From a checkpoint of a small transformer trained on Wikipedia.
Size: width 160, 2 heads of 64, vocabulary 4612, 3.69M parameters.
Architecture: LayerNorm before each block, biases, tied embeddings.
Training: a variant of SOAP for these matrices, 146M tokens, 4462 steps.
Each number is 128 + 24 x the weight over the matrix's rms, rounded and kept within 0 to 255. Layers, rows and columns count from 0. Numbers have three digits each.

# up: layer 5 MLP up, 640x160, rms 0.122, rows 8-187, columns 32-63
# down: layer 5 MLP down (transposed), 640x160, rms 0.0939, rows 8-187, columns 32-63
up8:125108104166153099165170077143137097168109185143130112141135100124135103148130071149164095132115
down8:153118112116105126114127134122094116152089115100184106127160122111120137044154141122086147112127
up9:146124197159143117100119095162124144113078084143150146154128124140121114119114127107160132120115
down9:128140099135114160112133189154144149138194197114107143115130119105097142130133110156110090133148
up10:113118138137137107074133123111113106080132125076099104146151117119138084084102123133128101140091
down10:134103138111119111125110169125150142142163110160109092104134145090114119115130120127095129132092
up11:152174155124140137155088146112127109180115150131134185109188166068137123103105086089099149140138
down11:132092155145154140119125136096074122094145137129116100144083128102136119109145111150112145100150
up12:132150115120134151091156114137138129099112124099072127161156147158131147104132134091128119111109
down12:104154089146118116093146085144139141127137100072110129109084106126108136113099145144134115165110
up13:110122122133141147132143154107127129122155114102092165158109101118124119122129144083101133090089
down13:124076098134146118086131138097089140138120146114115113068115106154104155154109138136109140165096
up14:113117136141075164135098166077126059083155116116137149115138128127135096142081131088153071120152
down14:091137109117119111075134096121200119174149094142137184107182139150148143126097120092132160108108
up15:186138145152147120143144166163135095093096147059097128118107155136120162175106161145167127092098
down15:140101108108094111151152092076117115101119158122078109172119149139176143112116143166136145108099
up16:107155123123132121122133134134158159096153111119142141158135112139103112162112141142137144114120
down16:130133136122098119153150138109128127137118159145119146098138101171133151113114068145100160123110
up17:113092047146110159089186112103148134103115113109141101141137111112104134133116101132120135146134
down17:131138158139141137176137128135123111110123124106099135130114156110124110134114168143128098086126
up18:162136136123140098118136140122163136119160169098109117159127136097109181122118142143137079131158
down18:136135120174148128161124123125095131103115104110157124132089128106118118134147152110133090124141
up19:091141122144144139132143116146118148111110123136147097095106144172163095146076109156115139126132
down19:109134130108112128144136122119149160126126145122134086110118086128151174162126174135133160099159
up20:142135116141115149094130130135098161133179142120140126125135100085138097127171121128148134102109
down20:119102104082149128125122144160139141144134155146141132125132150157125116151131102116123141140177
up21:142107132138155079170127138100130124159158067137104154123153098124153157153159118109093144143117
down21:121146108149121143121080161119153106140101104122136152154119121125137152165169156143125123107124
up22:129115163131122145145130136165130149106125118122148148156130136136127137147099126142129127166097
down22:118107104108128110131144105129102119134135106134151126099117152139126150120147146115131109110138
up23:152140153159154133094097107129173129140127137129119142161138120102130116135097141168162095154115
down23:155157090138111110154156134136134136063128096143138161168137143091147144095115147112113137107151
up24:169112148114124180109145078152129135108122173120114150185103117113152129125111151129127126105153
down24:111140158100145090156088119109105136111132102170088138143154120109083142152116120127107142116129
up25:123160133127135146157141168118125151102132111076148102108115117098131157151098136129122136107131
down25:104152104090139121139107148072112145146183137151141134155121133128093096141146141118144119126139
up26:120119161143152128110107142120137123137165131165103145142112126112117116162140120151113129103105
down26:179164121142089122143125130111128101118114146120132178111174163133091122127096100139115102133119
up27:113130131113132118142157087109116114165129101090104127129139138141144128115109126115113114119087
down27:138131122175147130154131181140162128120167159160167143094098084105132144125152103155113157122197
up28:120104137088119116096127115143116159102139138160090135196142160130154096106101102099145156140117
down28:121117159143108129151103132118146086146131133076136135114077089111184156133127139119165124121140
up29:116126131108123135108099130137143137121122119102143121145131094134111128138149157148144160138109
down29:148137138158125134139147150140150111109138111089110115119138098127143123163121142124092158128137
up30:109140156129168138103143134163136084110112136165161123154146144155089118064086178129147142143136
down30:104148098139114144127136120141105082129118135111121131143098139121098133168138112152111157105133
up31:115111136119127178145138130134154137113155146079113114128131107170073093124187117078120154117111
down31:097149132168095105114134099140183141141133142107100136114154124106129090165127123130199125119132
up32:148130160149126117142118133176114122121084123107082134095157113130097128177126168112142083124172
down32:132145107109122129135147113092139099135116099113111153156151160144117136132178100097180111160131
up33:148137134106118161091170131164152131078147172129133160149134162110130107137124113161121097118154
down33:132127111147144128146126116130170148142149158126158106175126161095140098159113122128079139077156
up34:197120110138124151100117120190085151159147115137088164080101136165158152159114120118151181140119
down34:060162127108100126118145116194168144119126100113178048092150128138091107095122154158140178195164
up35:077133149144146090110124155157118105132127150134120139131122116120158091088127114160179113139116
down35:136131142063104120176187104167123135130135104135101173151167138139129125116151166112081076107084
up36:109111134134105135117125096147130111157144125140140117084146163132098145121154154071124124132153
down36:156146088124122123134117110177105151145140122113099107090138128152109131117098095131066166133115
up37:110148149146120081151080155180142118106159156108132131106128125131113179148114146141155159139108
down37:134125102113139153114126101096155119120127110102097113146096164142122156105096075108156113144140
up38:143124080120145193105149115135124139085147118097147155148144108151088157100186101126161115100144
down38:112135132141129101166111090124112141162130171111152103165094128148132080119129136117132136160135
up39:133135131128148141102136129145137100094108154130152137209138137145144127143137143095151133124121
down39:102175099139093129085116164120147091136101166118094126125074103135131120124081141149159103094105
up40:098144143132146155103153113073162099167150130109126121090134123126101114116118118103110100138164
down40:154172063126130092123126154106136121129094107052101158160119146127083089128135140149138140124113
up41:148137100127123140106128106147157130113117141158104148152100126104169133106186105108136154133102
down41:098065109157137154137165091107111117128120194059148126114113121132160141116081125120166085092168
up42:134165082119126142111132122132090136128117183124129115159125096106152171098156151126106119086126
down42:147107117146169141160095121152124078196097069083121069143123109119121099125113146147131178139110
up43:137137132120122180133110125134161182123124124116173123091141081145169160108136163180123167127137
down43:142103065153107131098137154153109102136139139165105152186106159077093133154138101097086119162140
up44:161154146062126142123163123163128153124128172064107144151131129147099110165122139127121103166146
down44:126135114103131124136103119146162130127138118109143146102099144137157131140164151128150122144161
up45:155131119121128090101117112134132130130133125121143139133112142130141086159140131100151121143138
down45:104133124148148142130141074166123079115136159121162086125141116145121144101088129150130108143141
up46:167113157128181140106114128104100115118175101126056098134154120148157104071130078069152145164139
down46:174143066181145137113133115142146082142085141122094129166148096140141098121086072107091142154115
up47:128128119127145085148127155154099134129104090100152151141100122094117101146125100114160169134106
down47:150101172129150124127140121116135166124128187145132136137120166154113139146137135115121107136118
up48:172148123094162137140108119099140148118132171077133119130133157120145148144126114097119068151117
down48:117140108116082151108127153097127097121096096091131136106118149131142147137147100168135158098122
up49:151112126169118123149130159155124091123130114103144117097146101104106132109182108109171084069158
down49:119149106110134134137125086105113127165116106176122099137100097132106135072137118116147143162158
up50:152079163154127142126143150126099139173107128112139143134111147176148117127144099116139107155152
down50:136159133157130096102111126124155125102138117128091136113121081089120096123132116151149122087165
up51:149146162141163166130136130160143098125135146121128141125141141137140128127127122117125084147106
down51:121109123129126119129124114113136135103122096135136150127119106135106146115129142146154135116146
up52:133142174125103105109156146136110110108130180162123132144076130094168145113144161109144139111134
down52:136115087149114095157119139136124180106143113098180134107156108136114137131089143161160118137145
up53:101133125142112111134161129112063181077126093119098134149097153126169137113150111104133078129118
down53:157174091150069132147127112128134101157097156140143130154136171153114146116151137077111127134089
up54:102136122137078136154134166125126078173118120119147084121153136146139117144147143132148136125095
down54:106128128076156165136110056121143152165139134103090157104116158126105148077149094135143101139146
up55:117102148127113069128063119131110102112116161107105165117128126116132106117127144113122076129112
down55:141137166115140133131125069105126105113163089129085179108115168084145098107085135160146138130100
up56:112112106108095144129090124163119115092110123121080131123099168108130094116120112097104103136093
down56:112105100070126106093118179172123092132118155129175145145112156102091127137116121130127135118121
up57:180124157103115100122110134151160132113105122128126123132123154096111085099113137142090160160121
down57:131137140126131141122138136123159107124166105159107140134145136153145157125125124128142142093106
up58:130138116133142162112154176133156118129109164135118169125129161119148175122137169110153126146136
down58:101138151134133122136133118159104116162078108119144093144127121134128110092125134136087132158138
up59:091122147102149107138119125135146117109116101095144150115135134097136115092111099086139145131154
down59:127182102123102112152136151131071109105108144133131075100110140156102131114120112156152125096171
up60:114114092147147110131095151118124090127112177089139139125137094108117162167120136138111147150114
down60:110144117157147125112107113123118112134130131156126134182115156117146111123130124133128104165134
up61:112152081158152102137128122119109115119163153096087141171133124114144119127107135121117093123119
down61:137119114118095167153133151136130134069094156105093147066120128118132111125159119100126136110137
up62:159091110116127207125131133121138171103116113150112127109110159153127144143127095129101173099137
down62:100118112167115113122113087110100118119124129145092193135091113118123137134126146106091121111143
up63:171163153116110116134138104129151168092126175127115104128143110123133135108145073132145108133116
down63:106118134134084131120086145130139125154123102103100183122124135138118122127137114131107129145118
up64:191158147108132125051107125111157149121113159148156160107185175126101121157177116104164148120134
down64:065167157112105152100119131149102072088051121144134136098130131132108093089144168106111104151139
up65:160156109155135121157173108139183213165111113124148101086136149095123124139145128139122144132123
down65:111108070134100133101137131129165081190137126143169154174071091148134099107105133085125202120157
up66:149082128094124129102127120163136150174134096089092168121113146167149143127106124127138124142139
down66:129123103114126145144145118133097121129177124125140148124124194127154128104154137112089141126143
up67:138099141147097101174161133121131162162182121097097131139102144129128172116137143075139120120094
down67:103145186121118154173090147148156106096131130134096143105124167137115140126079121135183125081120
up68:137081120117137147118172150137133170102089182096163126159190108089138081116166129091100127127102
down68:115114124156127102117134165118117103124100126105148130169157130128114164092126174136092134120162
up69:136135119146161159169124140113141119084142123152140117136087104099145165172191118157157176098120
down69:119112105129146141159148103083106131152091132130102109140127171131113121156107175100139121163156
up70:114143131090134163142144127134122116136164137107115127059231158111114081100159109132101087157093
down70:098157101129115119116135149141134175086139115094162090117149206130156151121138175127075164164133
up71:133143134136130163116150128148129144123120142111138165136142102145144121119128133146121105150133
down71:121150130094131100138101124107144125115131089178166137103096119156123153166144131147135139133144
up72:147102111160126121094109108132136118129108066127094110159094115091174142135134100141120132087142
down72:118144196085124139140119140111140111114170141130119114129170121150102141148065127148145140114169
up73:127153109118115096120133117191120142128126130122129135116107106111181141108165147130177120161121
down73:128133120155086145131147150151122147113118156135114133139178111108171124150092133133117130162144
up74:158139114122172132127128148119139111134145191115102120115113114126113138094181165125114112163105
down74:122172110128099120173146138109122118140149091115112119158112138135127167135124123165142182116140
up75:131116162074147164105103129136113128109113147106108138157157130149126121141135125114127150100105
down75:122123106142136114144133102103106138139113120133130137121119146118113139117126137151136127144165
up76:124113111143138119136104162158147118128108129113118093158115103121105111114126136126157164090090
down76:160102162133104118150104141152119150172140114122139121095116128099094120130127156134132101118138
up77:124093098143145189140132135141143131120102079129112152140130126128150124093112137136138140136104
down77:161113130135097125118129100124146128132112113143097099118104125100112096130139146113123114115151
up78:154155114121156179136093143117173157147123130130113149140150178095155090127160147142135179112167
down78:143118137148129133135114136115152062150137140124084100095103151137107130104155086102109093133145
up79:108137157149123117114129127141124137101073132111133102070100115124117124119096128155114120106067
down79:093134156156141134146152119136122109171101174089154065133130164138112122121125150117118121112146
up80:142132137132114126138126125136168118091105102109112155113144151139116170110157130163116109110095
down80:144104112168127133154094133103135120138086108133173107101122093130122135137151107117122123130158
up81:149143163111165114139135126072154119130146165119138172136120135085122095198114127157127115132100
down81:179120122193064122127158163120134155132101170177144109095090141115117107143141102124119147180129
up82:125143112128078130127129122118098140102172127098124114169127165099100131124116141123144172130053
down82:142134150118129103149163129129098145104198136107163136096113080172149121153147141104155125079135
up83:155121113134126168133139140130129129081104156107088106072121099107130157116150142168109086151147
down83:163145163121089096069090088142153111104128157174119132174099177079165095127121135089138092143147
up84:161136082088142149133126151152144152126109106125130127133117145119130112110119131137122123163100
down84:121121091148088149123162133129132112128116140162162145117137137144151138124099140150115095096124
up85:124113114179152098153124162129149127106162119132079163130110163089150114083136127106121100088088
down85:087144098086142167127116139101121144091139124095149152194102156125150156123122133146108105143126
up86:100151164139145140124115133157122143088127101136133120131116127117152140125115124127140156144105
down86:157141119141098107109127121082107103139123112143126114103127130123108151133118110132102130104154
up87:137127128152143143141129118105153127123126104138143181151102146101171126113151130082133163157159
down87:152115137148129081115105136166108129115136166133142104096105164132065149098088130121159104169133
up88:118108129158112122107167117141172162117117113116118122137081153122110116102140115111142100129113
down88:130135118097142126141113091131138124194149095107145123138145147150129138143113161118139142105128
up89:149126119118141149116129104117107105135112118129106113089150084130133150119078124142079118152164
down89:075146127138147128100136135132100121126103153137181129151102142113106107105165109122157140139081
up90:137121121117140131118117068144142118117169091135123128133147127119124117140129096109101069095123
down90:117153090157079137113116165103103140127123115044109121138119132145114090130107082130126136088110
up91:138078079120173125096141131136123110175188177129072118174104120085118106122086119112131087148125
down91:152077158076172129128129116071100113131195108127082118124158150117149171091110115053080171135148
up92:174118081147143109102150107098150133147134141145109112156121119109122141118120099110133164136121
down92:110139116185140108151154128163158073157126111090091127155078112100075118153110138126126156113129
up93:109097122139146138122154138128116129132125087164115114125138107154143125112097132183133161130118
down93:113115129128089144148123126122107124134129125114157214156151139166121135112115157140131142133110
up94:130141108137130133134098110179117150137114148114120123138127092147118134139101135126116099148129
down94:150139141094123147159170060112113156100123112128155133134132148135151145137120097107152096155142
up95:136125125163151152119093119134110148130120131131106127125135123142128111086109141126143111146120
down95:115142126109133130151134082147151071128132148137164153090115125111141119144154139138133117125122
up96:130135137139151116114102144162153125114151139129123105141136095138089132157150141127142103140128
down96:120119109136138142138141086116139118131122122142152124168150116112113157114119143116127133086114
up97:135165159115111103120114134107151124142148090073127188125087127098106149098150097147066128141100
down97:129143137132184141138144092117166107139151136145115124114137158130116149121116139127110133096147
up98:110167121125135121104124120120117124157136188126148140113118128173112178150078092152145162133098
down98:113141096146113148102126172170127133161134129122074142113172160136117150102116165127127131136152
up99:123109111124104140104161146175098093109131170104104099115138120126135101153152097184125092136139
down99:139138101109119134106149116128179102180142143143136158121141164143170125099168166150106162114147
up100:113092118128157155130119107112099136130127129112083151144108115087150145110107104116114127130125
down100:109114140165126143145127153130118149081137127119146122147118114135113108086126146137128101134085
up101:116163100160169087111104143210153139091105131137088133161120175068077133127084129143159070161059
down101:104139147125137136102144090192099154151128065166123136111177172100082160105153180150195042149033
up102:195133146113167117090124152150095167155158122145119135116048160160160148163095091147151076107120
down102:141124139136131110120124106091106129115161092116118116095142156115153114109127143114153120094101
up103:159140105111141145140149142117114116114146152128098097125118155101139142109155177200072110145172
down103:151112139161144138142097170119125122159168107121128089157065149154135154132115133123111135121097
up104:089145177188080134123145190145127122106102112114123139120157121105083105144086134090088126133088
down104:144107137137084116130148124086130141122122122152156143157110133093121079087151132160156118128127
up105:091124141174156134161073151134101112109130148124141159146145181112146136089113124123180127129133
down105:123124167092110126122146105087125152147174148106160131122123166101119083107095157101130158109122
up106:119139113147145146097082140115165109114129139117175124193136120140105141104115146153107100118095
down106:132167153168156111125121095151159108122055133117125132159156150137157125135093108101088101189133
up107:114144163097125118142155140138115111119153141126162151151149129090124136151136129147133117119143
down107:133108131158114137142105135127127112122115140126160106118137125169160136120111120149149133080119
up108:120087161148124160081110058140150112116143139110120102162108120134153128134125102106139082121120
down108:178106085109109117147099132117152135170149138139104104104143139114144126166149166155121106115091
up109:139117135137127143156084142174107131108139073108108122108155083112155130127129119153158115153102
down109:083142116136146107136116112110137097158107122117144138154130114132075116144110154111149129128113
up110:151147120125096119095119109109132159138122111120129154130108119127112129144092142149065170138122
down110:119134136100134145181133174099133114152105134137125118106134137158136098107098114134170132102109
up111:149166132115119121134142175166077165138121157100118092088157151163119136139104144155137140141121
down111:137156106099117144104149117128161099126132101121126107109124109129135133160072127088125104093130
up112:133163190116157125121100097103062140136102142138131135125098107119122122131146091147154099080132
down112:143111123161113131087121097090134093128154165144162109191151085072128106135168070095169146159110
up113:094115107094098148146138133169162116134117131101121123185155128133122133123146149094142159102080
down113:133095150143105123116143137093094127188091145113125159099142117137140146144110118148132134131131
up114:137146146139118111166155167204119147120089157095116107131083146130134117137132161187124083128100
down114:173101102148110152128088125144130116122099166142159175072133183079094097140154135094167116134127
up115:072147136145150132147135148150095134125118156091142170132144078134108131183148124084124083150167
down115:137118096123103132097156102120138127174167057152207118149138122137082098085172136146112117113109
up116:145137116096157126110067155124109135135074158131151117175157129152150098125172148147124117134113
down116:117172152149112139150108096118131100142171140146128074112129063156149116106124160143175141117123
up117:145148129149115189125127160129105127178108134143144101137164110119124110151129104141130104127128
down117:108142118159131101136166128150121112161152067108154151107149130102151122108150180100136110138145
up118:141130097086122127140109166195148154097119126141140155153109128146136113137158094167148159132122
down118:129123096126157125160158154155121120102179136136092091142096136144124148162146164111131095155140
up119:117112150137146151134147089156132142138095124137149131123140131135163136109116153144124140098165
down119:126140111161185145135090073099110045104195122110095144120151136103157061116107106092132113103172
up120:154153105095152161126158164133135140111076135182149153121112158137122101141152110127116145153145
down120:140080132134145085151145147119187112086201115131106116129113134143124133111130171120113159172107
up121:168147121135164204130162107131131183112099157135110100103158145095128126100141131086138155121104
down121:150122118096134131131119163148166109131094144105126103125097127126106117099119160186154111127142
up122:142129191144125130121138140116138118127184161097161168182138117151139166183112124159146163127116
down122:145109135153130116125183150144105128122139107154139116084110131130152128124160094138105127143108
up123:148121123111109116083143107136085065134176109118159060133118171119160095164137141172113095135102
down123:141100145134111136098126130137130111085158104164154157127114152130120076125159194106183092116092
up124:151111138147138132154140098110125157159122094150158149103142122131133109126125144162134208113109
down124:092114098147102125127118186061135128122134144096153118150110125156122140128103153148137136143121
up125:151118123108142083076134153141135108156124103119173137121161148123132101145117077138143117109153
down125:067123138156148155157088089132126098129117115175151120136100150147116122166143166157099128125066
up126:156141148136118129108131165140142125134134080140154141096115163132146180138078090135140091136128
down126:156150109127116126219152170167074158122098152119111148115149126152139157151101139185113058108146
up127:180171152112121099125149134151141132168106117177119198118089123141112114151152170098116142133132
down127:125145092169144139145146070153098135129148135087122149148116110098128107102123180118121161111052
up128:112100097105109164139173087113126114104114131103151114113122138107153105127151097109138153103131
down128:145141118145134146098157153126138135151161139112166114140117176109098094145137114133101096154153
up129:156089155139130092168174131097123147088141138113086109134097116068120108122148113138112109135082
down129:149086147114109165081159141135111121130130103115101094115153113121145145106092146144123180119104
up130:106141120141186078123139165122169157155154130154119090132116116141075090145111168131111132131118
down130:136137100114177123111143162179089118146113169133137174110105101145102119120164168131140114138139
up131:114144100103137158203116100134112106117138122095108140075140156120081123124086182096109113106147
down131:138151129135129125143128082193093093131128135135136137120085126099133179058118112151150153166072
up132:110151093090138161133126147098156124089112124075109139153176127118147103121129128126119093119171
down132:117114116105144132131142124134133135113084111142140102131135093109129160113129110117141149131112
up133:140091142109148125102143147144083142096151148115178113103149112141140079092120087167151161109114
down133:175151144109113138083106111108145061154156141149117114155153110115151121160146102139133145108142
up134:187131120128096162135158099154138105141080080128115136155115125130137165141101108126111154090116
down134:132084133121114095139144159140122107139136139154066136131146114128133118140142163128112127129074
up135:132137147174150102133128127127120111127116137095104129136094095139092129127103133141101068130136
down135:135115144096124160133136131143120116141117143142169144122154125145163163133131119159160137110115
up136:158091137163114144086175108128139101146139140117154127153166134137151133150122102141089137115137
down136:126136146159061129140152140106169126155134097151154128117157113097113140088109139161171115143106
up137:161155117160140174156165160143151128068121114087138124137165190135129123102158093102157125161141
down137:105146134110117096049127146137120160118088130116129097119158166126189111161148129115140121139122
up138:095111101102132156114119115096138128090143144110114133127125098091141139130115137133139119121116
down138:111125113132133134147129142122165127133116174157102106137105128100091109136122113065161130112143
up139:169120137127088145103132146122108092097117147131120117134112107106192082124150108117117121127141
down139:155145141114135133148128198140113141131083119129161104118125124132072199170122138132107153101169
up140:157137123109108128142120136127135100098161110117109162131114109114124132089096081124184124104129
down140:124182158152134124126135184137164110079125104113068140119134132166064169147145113123136157151138
up141:139110126108145117128120132165125122105142108124114135144147132119120135145140132144121130123131
down141:122115146154128129122129134104146142141116123121144107106124138119121119125131140105148145143105
up142:107094141150094123127095123127160097154115110123110145165168169136126163118079090153134119090095
down142:147152126125119156135129143145161133108161111104073188132130134161139130094080100097157132092133
up143:125094110122173133139143137133093167177127114118136151179149088125155137146148108121186150156114
down143:155159118141124115099134140094085160123106129142154105087137148115131143127144136141094123172132
up144:165145120123132123101122145107134114127154111125122126128123120147136134153088129166139138128105
down144:105107097126112103141144125136125141133138121163125114121167155130103142119141137128131110139142
up145:111125123140148133126158133132153129147129132146166143142132188137084130123168128150154081125167
down145:131134158146141098107108117132078123111122111067167150087117103113140114137117074122102125124145
up146:134127127148135081132130194134142133148131144154135123139115085143120103101087114158121123148130
down146:059117118102115131174175100158150135124122138148096155107157141061102122093155129117151089158122
up147:118111115130172165185116098143077137139114136114112118056136149049169131120120109091136050156129
down147:123139134160119100114126136123109131097131101144116146120096134104136130125151118129119144141075
up148:138139125124145136187150128162143160087091107090148118104156074109127130110129141160114131081125
down148:146125112103106069161111063109140122196124122104125112138129155105106135099111143141114142145118
up149:115091122130154149125075129177128146152155114121098093131119115128123129103132186149150091135154
down149:105129104128158149154119089135135133157080104107128130101110172096113142145127144108155128148114
up150:159099121138154146130102113175113167138161127183123131147131168132127121103125150099116115116158
down150:133099145127125106066111129131153145101151120093129142109106137120122132114154143164166109121126
up151:133175155128170147112081129120100137149114122131158158154106143120127147141119106140154103116096
down151:180092118107099125125153129169137130112117114141155160108093148096093111131147136147147151109089
up152:140149140154138122103146109126150190138114099135134105124103133063148116157125130118156113155126
down152:138139177092160113081089128114112125099121115106114149174108107146157139140123172159120124119137
up153:111147128137133106125117118109189135127112149131150134118117146143121125149176102155144096128113
down153:129207153142102115165138105170143132132081131092113122158142103117116119175120120190113130130105
up154:134177110141163116165142145150121120125110147098137162148097135094107116146037115142127114134157
down154:114149118158100144140124110094125133164146117171188121133136119142143087095154106128185136152123
up155:130128158117115133136105124114127113120117130140099145130156153126116105128074130082129136127123
down155:124105146152114125088090103106084088133117109083108119133135130127156140098077135132161163111144
up156:120128088106162097152145117111176124126094108123123142153110114093176111194126098141134108110166
down156:111113100129151116118135131139147098120145093086133120113106090133130131111136106125117127140126
up157:102113167138156048121153125139088148153114124129136111141168191133111121102105113122156091082173
down157:165108113159106118126092118120151094128122102111128096123143123141166153146114117154119172156129
up158:178107165130146143116143148097111185105113099109162117130103137157109132116146132091158157099080
down158:123152180162142143097155136124150094108102138157135120119102141153167173090134132116118147135163
up159:128086130111127124099104110135106114135119131151123141145117126104168119118129124113149096136114
down159:135112105139149167132145114147108152127097144121155133146138101117121157149112150139130172113154
up160:109092161122131138133152140099137143108111129102101147159071110174123120103127126126120155143134
down160:131099140124077138125161112102118120119158139094103121116130100167147103122115100139153158128119
up161:114204178137190115171123131135073128113113142111111165177093148142109116119101149121125079142073
down161:138105111139124118111168076108111151142080123130134109149116190098110136134125161121138134096116
up162:151124138150181136135137142124141122115173123132121101107134118129119123148086085128140141117153
down162:138138137129115125109138110148118134120118182156125154130114166151122123129128085144121120139116
up163:116141117129126117101124117113135127118148142111144117142126127118147157149148112134114135163126
down163:117129099135119124152133109139116104120122114152116149102104147139110146131129129124129126125134
up164:144149129123147142133076152145141121134084120115115119110129122152118136117119114101126128153135
down164:117117123158161113127141138113115130162126125134142144138120133110147124139112124143092166083115
up165:149108134119138123124144110139112119122141143149128125141123128122121134108132137147108068170120
down165:077156125101132096138125099157098113104120155138138149105099136149156088099190137161097076088101
up166:119115167149136081128112140116154133126117162139099140106121111159134108124098152118085164117135
down166:138107121166144110119131132123153115165129128108157137109117130149122159130130158141155090135140
up167:101119165164108142098149124177102115132153118127132129120146173116170129148135109139107107156128
down167:098116154148136112110126141113126130105124110157154106158129102144134174144123129114116142138120
up168:129121114102133135135107118130125137108149136170082147165142141141140120132145150107141066159093
down168:149110160102111116174091096144128134081080134148134159103113145103120150097159139117150124114109
up169:147150134154185156133159117084156105133101141121124113154146151137145122121133121112116132101105
down169:100153103141151128154132124144127177095145135190138146117118120137106125128171135127116097139120
up170:148154128122143129102160115129151136159136121149130088136126150076117156145157109098119147103146
down170:142156138231091142142128091147118120114156182142121136149136094110115206170103151093184113113155
up171:142153173090107101140131116169120107083123141105104098139133088108144112146115140114133118135138
down171:119094115176121145150079163141154156145137157136098116111161109109114129147111123113116165123120
up172:147147102095087108134084134113098160082087109088134123153177078121138134143141104131119149125133
down172:129106100126131121139101113145138133139150095148109079098160173125114133120138125103162161112114
up173:095110140159170138132125166106147087134090140177143101152106105138116133158143092077110135140097
down173:100177133148151150098108118168112110115140171092113145137134110145154044139120149146086104135087
up174:113116149141155140101103077096117119134121109155119107130145131131139163109128161148142147125140
down174:158094073107101133153133154126126122113150149105128128088109151078130130126106146085119161131151
up175:114112147135115118104102173159109136109102135165157122131109082163116154123095124100154146115142
down175:115161109123107085120096114088118126149103146157077151117121170099146119148138107120104171111123
up176:117173102175116150107100131155187084128098088144161132166099129167128113125111099145173130110085
down176:139134137147080108148155152094156123113146100124125160139132106119178137132101169117148139143146
up177:150121137097134150123137131098125122149127142126143123161185142167119138128169132103152117128095
down177:104101139129135145152082102107175119158123096106098154140170081122158161117069140136144091135138
up178:090150177132139154098151108113093119110145144137149159182146189125124095127132097113141151148125
down178:108120154128150079144121144121103109124170138124185156181113104158142128126132138142108129112117
up179:111107161164128085122122088123163104128152137116124145139089151121138123097122127129171111127126
down179:127118161095105134145120149148139135150133139064108114136139158132127134119166162145139082134129
up180:172163116113150152111113158114113110119126123107168134148139160150099168143115104129169130142146
down180:102140106126135102135182113123138125111127144145138143122072129145183144115138128099143096153092
up181:123158123201118147131135167126113098129121145148149107124159115102173084132124101099160159119159
down181:135144083097131147142135188100121109129112132124163130156088122110141109141125132128097122140107
up182:125096151125131144161109071131134075129123124093130143135117187119179130118144130104129116101106
down182:181124116119140143189143092113103166187108127101116145097125124104144153122103160136127125124122
up183:142125153146144138143098136077124105092115140132148097108053132168133137145106122104123149134121
down183:117114098138126165102111157161109102102115124092097125132121113145196118136174155194171143135150
up184:132153127126131076102155115137101152161086143165130096157159118085100122119117162120139089107150
down184:110121149184119152118104146138094098122121105143106138159093101127127056156129103132157141161120
up185:141124148133170128145114149146157161124107131112096121105112147182103104169080158155117083125125
down185:147148112138132134142125116131100117149124123131152084126132115114149149106149100116144148122146
up186:141115142116116141123078091136105119088139134102127095150139109106167113123131114131093123129138
down186:135131139121164137149132135129148096132155166139130148129118104175128119112043099106128153151149
up187:117119144140066139161139145142119102134150095113116139118150163102099144178094172118142146103152
down187:145146127118157119124133186101208131134144133107079149136137161175095132151124096142113097107158